config = dict(
    n_layer=10,
    d_model=192,
    n_head=2,
    n_kv_head=2,
    head_dim=96,
    d_mlp=384,
    vocab_size=1024,
    activation='tanh_gelu',
    norm='layernorm',
    norm_place='pre',
    norm_eps=1e-05,
    positions='learned',
    qk_norm=False,
    attn_scale=0.102,
    bias='all',
    tie_embeddings=True,
    parallel_block=False,
    init='normal',
    init_std_qkv=0.0341,
    init_std_o=0.00763,
    init_std_up=0.0341,
    init_std_down=0.0054,
    init_out_by_depth=True,
    optimizer='muon_variant',
    lr=0.00175,
    lr_mult_o=1.5,
    lr_mult_down=1.5,
    beta1=0.95,
    lr_head=0.0074,
    grad_clip=0.5,
    warmup_steps=200,
    schedule='wsd',
    decay_fraction=0.56,
    decay_shape='sqrt',
    final_lr_fraction=0.0,
    batch_tokens=16384,
    seq_len=256,
    doc_mask=True,
    z_loss=0.0001,
    train_tokens=106200000,
    steps=6482,
    dataset='wikipedia_en',
)
Each number is 128 + 32 x the weight over its row's rms, rounded and kept within 0 to 255. Layers, rows and columns count from 0. The size above them is the row's rms in percent of the matrix's.

# layer 5 attention key, 192x192, rms 0.0905, rows 132-156, columns 0-63
size [ 94  96  92  96  92 102  84  96  96 108  88  84 102  93  88  97  97  87  92 101  98  93  92  97  83]
[[ 87 134 110 162 147  92 116  93  88  96 157 166 145 141 208 113 116 154 129 129 123 141  67  72 138 158 141 132 111 145 159 128 149  80  92 120  73 141  95 130 175 179 106 171 108  56 116 136 127 107 143 111 182  99  64 171 129 134 114 152  95 116 118 112]
 [147 140 101 138  99  81  88 138  84 110 120 130 106 127  79 142 129 131 146  77 206 144 143 164 118  98 119 111 111 135  86 100 130 153 163 157  80  98 109 127 161 112 111 148  28 153  96 161 138 146 148 141 121 136 136 136 135 138  88 127  74 107 102 152]
 [161  72 155 149 104 164 161  88  82 148 124 105 125 142 169 126 135 121 208  68  80 157 153 138 117 126 186 127 101 101 122 117 104 164 138 137  90 176 104  95 148  87 114 102 118 141 160 145  59 143 109 130 125 123 142  98 149 165 114 150 196 203 167 163]
 [138  98  95  73 164 164  93 156  87 133 145 151 132 156 111  99  72  47 106 158 117 127 130 113 119  90 145 142  99  89 140 121 151 104  85 123 130 123 132 161 187 146 145 119 139  49 223 151  91 154  89 134 135 102 106 133 104  75 151 100 120  86 130  53]
 [114 170 126 114 107 175 142  71  45 111 118  97 101  79 129 110 161 108 157 108 100 159 132 109 129 170  99 125 129 121  85  72 137 200 150  98 103 140 180 170 128  99  65 144 154 120 112 114 107 180  57 136  92 113 129 221 177 129 120 152 206 181  99 177]
 [ 88 126 165 116 110 119  46 125 117 121  99 110 146 153  76 129 123 138 170  79 119  58 134 162  83 145 119 107 152 152 147 135 154 133 180 114 154  98 125  74  89  86 109 140  91 122 105 172 143 153 107 160 123 116 170 148 172 106 136  77 158 136 100 109]
 [114 217 215 141 123 125 148 108 184 108 124  94 124 102 118  63 147  85  57 153 143 113  72 141 147 118 164 108  90 195 110 126 120 105 126 179 161  68 134 108 128  90  96 118 113 134 158 132 174 110 139  94  47 110 117 119  97 148 128 153  95 168 171 114]
 [ 83 158 114 142 153 136 184 123 131 117 146 131  82  72 115  63 150  42 130  67 124 186  96 118 124 164 138 116 156 123 130 169  98 133 144 155 125  94 138 119 162 162 155  70 118 168 148 137 152 104  92  88  97 174  99 166 116 182 124 140 155 105 183 100]
 [ 90 133  86 111 196  99 104 112 132 127  52  70 139 181 163 150  76 133 107 168 146  81 132 161 148 126 143 133 115 129  79 138 167 152 140 173 108 179 141  87 118 101 124 128  85 146 153 145 108 135 114 160 168 107 118 134 158 135 146  99  83  80 124 109]
 [200 126 139 125 141 202 142 142  44 115  56  95 130 116 114 108 129 138 131 135 134 188 154 195 115 137 165 149 130 122 130 130 119 132 183 104 149 127 145 141 144 113 136 128 201 127 144  87 158 148 136 139 105 116 126 115 136 149  92 160 121 148  72 176]
 [165  55 172 191 138 151 154 134 146 155 104  91 139 107 148 204 161 166 123 115 104 114 134  73 115 103 185 160 149 122 152 129  88 167 142 124 133 105 110  87 128 110 149 127 105 128 141 156 143 112 110 127 122 112 179  82 162  78 135  96  54 155 112  90]
 [112 152  61 168 192  99 143 154 155 125 133 135 104 129 170 162  71  60 112 193 160  73 166 202 121 177 164  92 112  80 138 145 132 120 119 120 143  87 129 179 138 116  95 145  84 159 132 130 143  86  83 111 126 141 151 182 143 106 137 135 168 116 128 108]
 [159 143 133 178 122 134 106 115 117 144 117 143 143 123 153 142 119 121  44  90 133 143 106 115 136 100 105 134 122 133 112 156 117  96 161 114 182 124  90  75 140 103 157 182 157 151 145 134 169 146 103 119 176 120 161 127 144 143 150 133 124 186 164  77]
 [150 131 153 136 176 143 142 136 139 135 148 143 136  81  58 152 135 192  81 106 149 123 172 145 104  81 156 119  76 162 164 176  91 110 122 121 159 147 164 154 111 133 160 193 107  73 142 128 202 137 194 110 134 100 128  71 134  98 102 158  85 116 113 157]
 [126 100 117 154 136  90 116 108 126 106 184 189 131 175 124 148 129 131 114 167 126 121 123  99 157 113 140 149 110  76 117 158 175 111 120 169 149 110  67 111  80  97 166 115 140 137 132 172  87 103 121 157 149 135 123  88 145 114 113 148  47  92 130  67]
 [147 148 111 128  82  76 188  74  61 151  62 145  97 159 125 110 158 144 154 168 162 169 148 159 215 103  69 108  65  76 119 127 165  93 135 109 166  76 129 169 121 148  97 136 183 134 162 177 119 151 112  96 150 134 121 168 140 108 142 117 115 169 112 123]
 [103  83 140 183 103 130 131 156 104  85 127 127 111 137 144 134 136 153 128  60  52  88 132 186 110  86 112  72  92  82  88 123 202 136 135  88 143 137 119  98 137 150  71 120 132  77 143 112  73 170 121 181 116 136 134 147 140 124 133 151 166 158 150  82]
 [ 96 120 140 145 142 143 128 141  87 182 197 173 134 134  97  83 145 132 155 135 129 143 144 107 111 165 167 120  50 153  99 117 100 148 146 163 151 136 151  61 118  81 129 143 104  18 203 112  91 123 130  99 113 107  87 157 106 126 116 147 117 158 106 145]
 [128  98  93 106 173 146 171 104 184 143 125 186 147  91 155  79 110 117 166  97  74 147 130 136  68 138 126  83 151 137 169 130 150 175 130  99 189 122 118 159 147  93 146 152 158 128 112  90 103  82 104 118 156 125 128 124 138 117 127 164 132 102 182 127]
 [161 127 103  59 117 141 134 122 159 124 150  96 151 138 133 135 179 125 121  93  89 125 153 184 122 117 106 139 146  87 120 121 130 135 134 158 114 159 110 181 116 170 142 103 185 151 130 123 101  63  68 119  97 135 155 175 102 165 126 143 148  93 122 118]
 [113 174 144 148 153 109 147 121 114 159 181 158  97 220 117  73  99 138 173  69  99 173  89  73 150 103 145 133 123  97 136 128 124 119 118 157 138 105 141 170 168 107 156 119  73 143 176 137 133 135 183 106 109 124 112 128 119 120 109 131 145 110  57 158]
 [116 144 110 118 136  80 135 103 153 144 158 169 101 124 144 124 133 128 153 127 159 104  84 142 104 157  97 122 146 146 141 116  86 201 170  86 149 120 152 109 144 119 118 110 201 117 143 133 124 135 111 191 156 113 114 136 103 114 156 108 149 146  62 150]
 [145 119 161 103 112 192 113 100 110 163 138 105 129 132 134 174 118 137 167 119  87 109 145 135  87 150 152 145 123  83 149 117 126 107  60 142 102 133 130  70 123 166 184 165  40 139 125 123 111 183 154 115 176 187 131 156 152 119 148 141 120 131  55 119]
 [123 114  87 146 118 177 123 140 181  90 111 131 110 137  59 163 139 121 134 102 133 117 142 132 177  82 142 155 134 177 110 233 148 156  86 165  86 119 128 129 146 108 107 119  89 168 102 147 105  97  82 183  77  70 145 123  82 113 122 184 121 130 142  57]
 [125 105  55  97  75 112 147 195 137 131 121 141 130 133 189 151 156 141  74  93 125 202 108 117 188  71  80  83  80  95 182 153 130  73  82 129  97 188 170 103 118 103 167 164 108  91 137 106 116  84 124 108 119  93 105 104 142 107 139 133 125 115 178 133]]
# layer 5 attention query, 192x192, rms 0.0921, rows 133-156, columns 0-63
size [100  91  86  93  92  99  91  90  92 100  89  87  90  86  93  88 102  82 103  96  92  92  91  87]
[[ 95  91 119 147 171 110 142 107 123  55 163  86 126 119  87 165 131 133 119 171 113 131 164  66 157 117  87 156 168  69 132 174 134 192 136 156 149 149 128  87 114 149 159  74 132 121 156 145 152  89  77 101 101 117  95 102 173 199 183 100 100  97  97 109]
 [126 152 103 129 104  46  93 197 102 137 118 159 173 124  94 157  78 134 152 215 135  68 140 105 172 141  70 135 136 174 147  75 122 182 135 132 121 111 127 107 107 174 117 153 114  74 168 138 179 125  80 163 120 141 110  80 176 144 142  99 140  94 128 201]
 [145 115  52 153 138 156  99 183 173  93 118 161 134  83 121 148 126 142 100  98 180  90 188 121 164 122 144 146 175 162 125 170 113 121  99 156 120 124  65 134 106  63 179  68 153 121 146  73 105 105 185  67 100 151 167 178 122 169 123 192 101 114  69 144]
 [174 127 149 157 137 123 140 138 108 138  89 111 202 113 123  99 209 156 148  90 123 144  94 106 118 167 100 132 111 109 123 108 110 135 128 106 137 127 182 120 100 166  69 107 122  60 107 100 120 208 102  81 147 162 114 182 108 127 140 133 106 110 127 146]
 [ 54 132 114 134 145 100 142 152 163 158 119 148  95 154  79 105 164 137 198  96 151 112 140 131 102  71 154  98 108 156 147 116  87 204  92 152  88 113 119  65 132 176 150 119  90 153  90 123  48 113 127 134 152 134  61 110 111 150 131 120 181  85 144 128]
 [152 158 152 148 117 152 145  92 104 128 147 184 113 167 162  56 134 114 117 137 155 174 101 117 107 160  94 152 110 132 112 148 125 121  99 109  54  82 131 148 150 182 133 158 164 166 153 101 102 152 125 103 183 105 114 123  73 170 115  76  96 111 103 196]
 [132 155 129 178 116 128 135 115 120 136  72 135  95 112 168  82 146 138 214 141 125 124 118 124 157 136 119 118  49 131 142 144 134  79 114 151 176 138 122 142 163 116 134 167 128 140  88 179 183 175 129  70 156 148 122 132 124 113 150 141  84 116  88 149]
 [114 129 114  76 175 121 131 152 137 137 134 127 106 100 114 102 125 158 127 111 115 145 111 108  86 136 141  84 157 119 155 146 138  39  99 113  89 139 137 118 126 163 111 158 125 186 170 143 102 115 135  97  56 146  82 133 132 129 173  96  92 103 119 186]
 [189 102 128 185 157 190 129  40  59 118 191 101 177 152 149 115 145  91 113 172 172 166 104 120  87  98  82  86 117 142 121 158 160  83 117  94 121 137 175 118 166  99  85 152 125 121 120 165 104 148 113  73  78 157 136 151  90 141 146 130  88 148 102 135]
 [102 137 128 135 170 125 128 149 109 108 112 115 158 141 181 144 120 130  59 160 119 135 170 133 118 132 127  82 201 128 138 140 102 113  69 114 133 160 142 136 118  45 132 104 185 117 125 176 130 109 129 155 126 117 103  76 137 129 174 102 148 110 126 144]
 [111  38 139 151 114  99 112 197 185 103 153 118  72 133 200 171 159 103 140 137 101 146 104 195 115 145 129 164 141 190  64 151 122  97 111 137 185 150 153 127 110 115 146 138  73 123 175 115 132 110 130 144 110 159 124 206 124 136 157 119  99 112 130 188]
 [139 164  68 105 119 163 100  97 138 139 128 118 123 140 188 111  99 120 168 131  70 137 117 150 114  79  78 126 103 144 148 164 127 138  76 132 108  98 114  91 131 103 149 146 111  40 111 148 187 120 124 146  70 157 148 110 106 154 152  93 101 107 123 184]
 [126 148 113 134  91 180 160 168  93 156 170 129 162 144 126  93 156  56  85 131 171 127 141  88  82 141  73 106 109 201 144 107 141 120 180 163 136 166 102  92 150  14 115 119 143 143 134 129 133 173  46 158 120 115 170  79 103  83 114  91 179  94 158 140]
 [ 75 119  91 108  85 140 153 114 190 118  70 165 117 164 157 171 101 125 147  91 159 129 117 137 124  98 139 127 113 112 213 131 170  64 145  64 153 130 103 104  82 167  72 104 153 146  97 136 146 121 127 165 129 159 124 120  89 138 124 151 127 151 169  86]
 [167 177 130  83  78 142 163 102 108  88 102 128 145 107 156 121 173 121 105 162 147  84  89 155 144 101 122 154 167 138 166 132  96 118  84  98 116  89 155 158 156 128  67 120 122 146 180 127 175 112 173  78  94 148 150 185 162 123 188 124  98 132  95 130]
 [103 122  58 143  94 108  55 148 169  75  75 128 160 113 119 132  79 100 154  73  71 117 102 171 193 122 157 161 172 178 106 128 109 142  90 101  45 104 140  94 141 207 123 153 141 155 109  86 106 141  60 105 161 139 100 143 124 136 146 112 162 129 160 184]
 [180 207  70 165 133 155 125 126 137 143 209 128  84 120  92 142 103 123 146 153 121 148 161 163 166 116 113 105 100 119 134 104 141 110  86 149  80 150 100 162 101 114  83 151 153 164 113 134 146 126 112 102 143 165  83 170 116 178  77 187  98 105  92 117]
 [113  88 103 116  92 141  85 170 133 147 116 123 101 134  82  98 104 114 137 104 146  84 161 121 165 111 139 148 105 112 118 205 101  79  82 114 186 132 120 138 147 118 166  80 119 131 100 173 178 161 191 115 129 118 130 114 120 214 114  97 132  84 101 133]
 [106 123 150  68  70  43 106  75 142  95 177 154 114 106 123 151 141 135 145 148 107 152 119 113 124 128 109 128  61 169 128 148 166 140 119  76 190 105 102  99 127 115 112 115 128 143  16 135  48 156 125 133  50 134 114 177 122  92 119 129 119 139 131  96]
 [ 87 196 157 128  57 177 148 163  69 107 133 169  88 149  86 134  76 169 112  98 164  93 122 156 170 110 110 118  94  59  77 119 133 177 121 171 108 136 194  94  65 118  64  99  99 131 107 101 176 156 111 146 121 151 130 135 168 109 150 181 146  48 129 125]
 [107 163 108  94 112 173 178 127 113 119 147 106 145 141 109 101 117 154 144 103 100 129 184 138 109  77 110 132 140 129  49 142  59 121 200 115 118  87 166 124 134  90 115  97 156 141 137 160 166 147 172 123  80 145 102 151 145 123 135 113 140 158 147 108]
 [ 71 180 151 109 134 104 161 124 147 135 163  99 115 172  93 137 101 106 116 135 113 135 128 114 106  84 104 165 192 106 136 154 149 107  86 151  95 176 154 118 127 129  83  63  92 110  37  87 168 148 124 117 150 127 122 170  87 108 128 104 132 164 105 117]
 [152  97 170  89  99 110 161  80 131 164 103 126 169 132 148 127 150  90  98 169  93 144 160 142 198 142  89 100 142  99 105 154  93 146 182  93 138 173  92 184 132 134 166 146 112 143 116 136 171 123 114 170 113  88 142 104 112 154  76 129 191 113 112 131]
 [179 165 165  99 150 169 183 134 154 120 166 179 119 130 187 140 180 135 162 175 135 150 161  82 159  68 134 192 148 166 130 130 171  99 102 107 129 169  83 199  85 137 143 108 155  76 189  95 140 112 171 109 149 126 144 143 158 146 136 185 142  88 134  83]]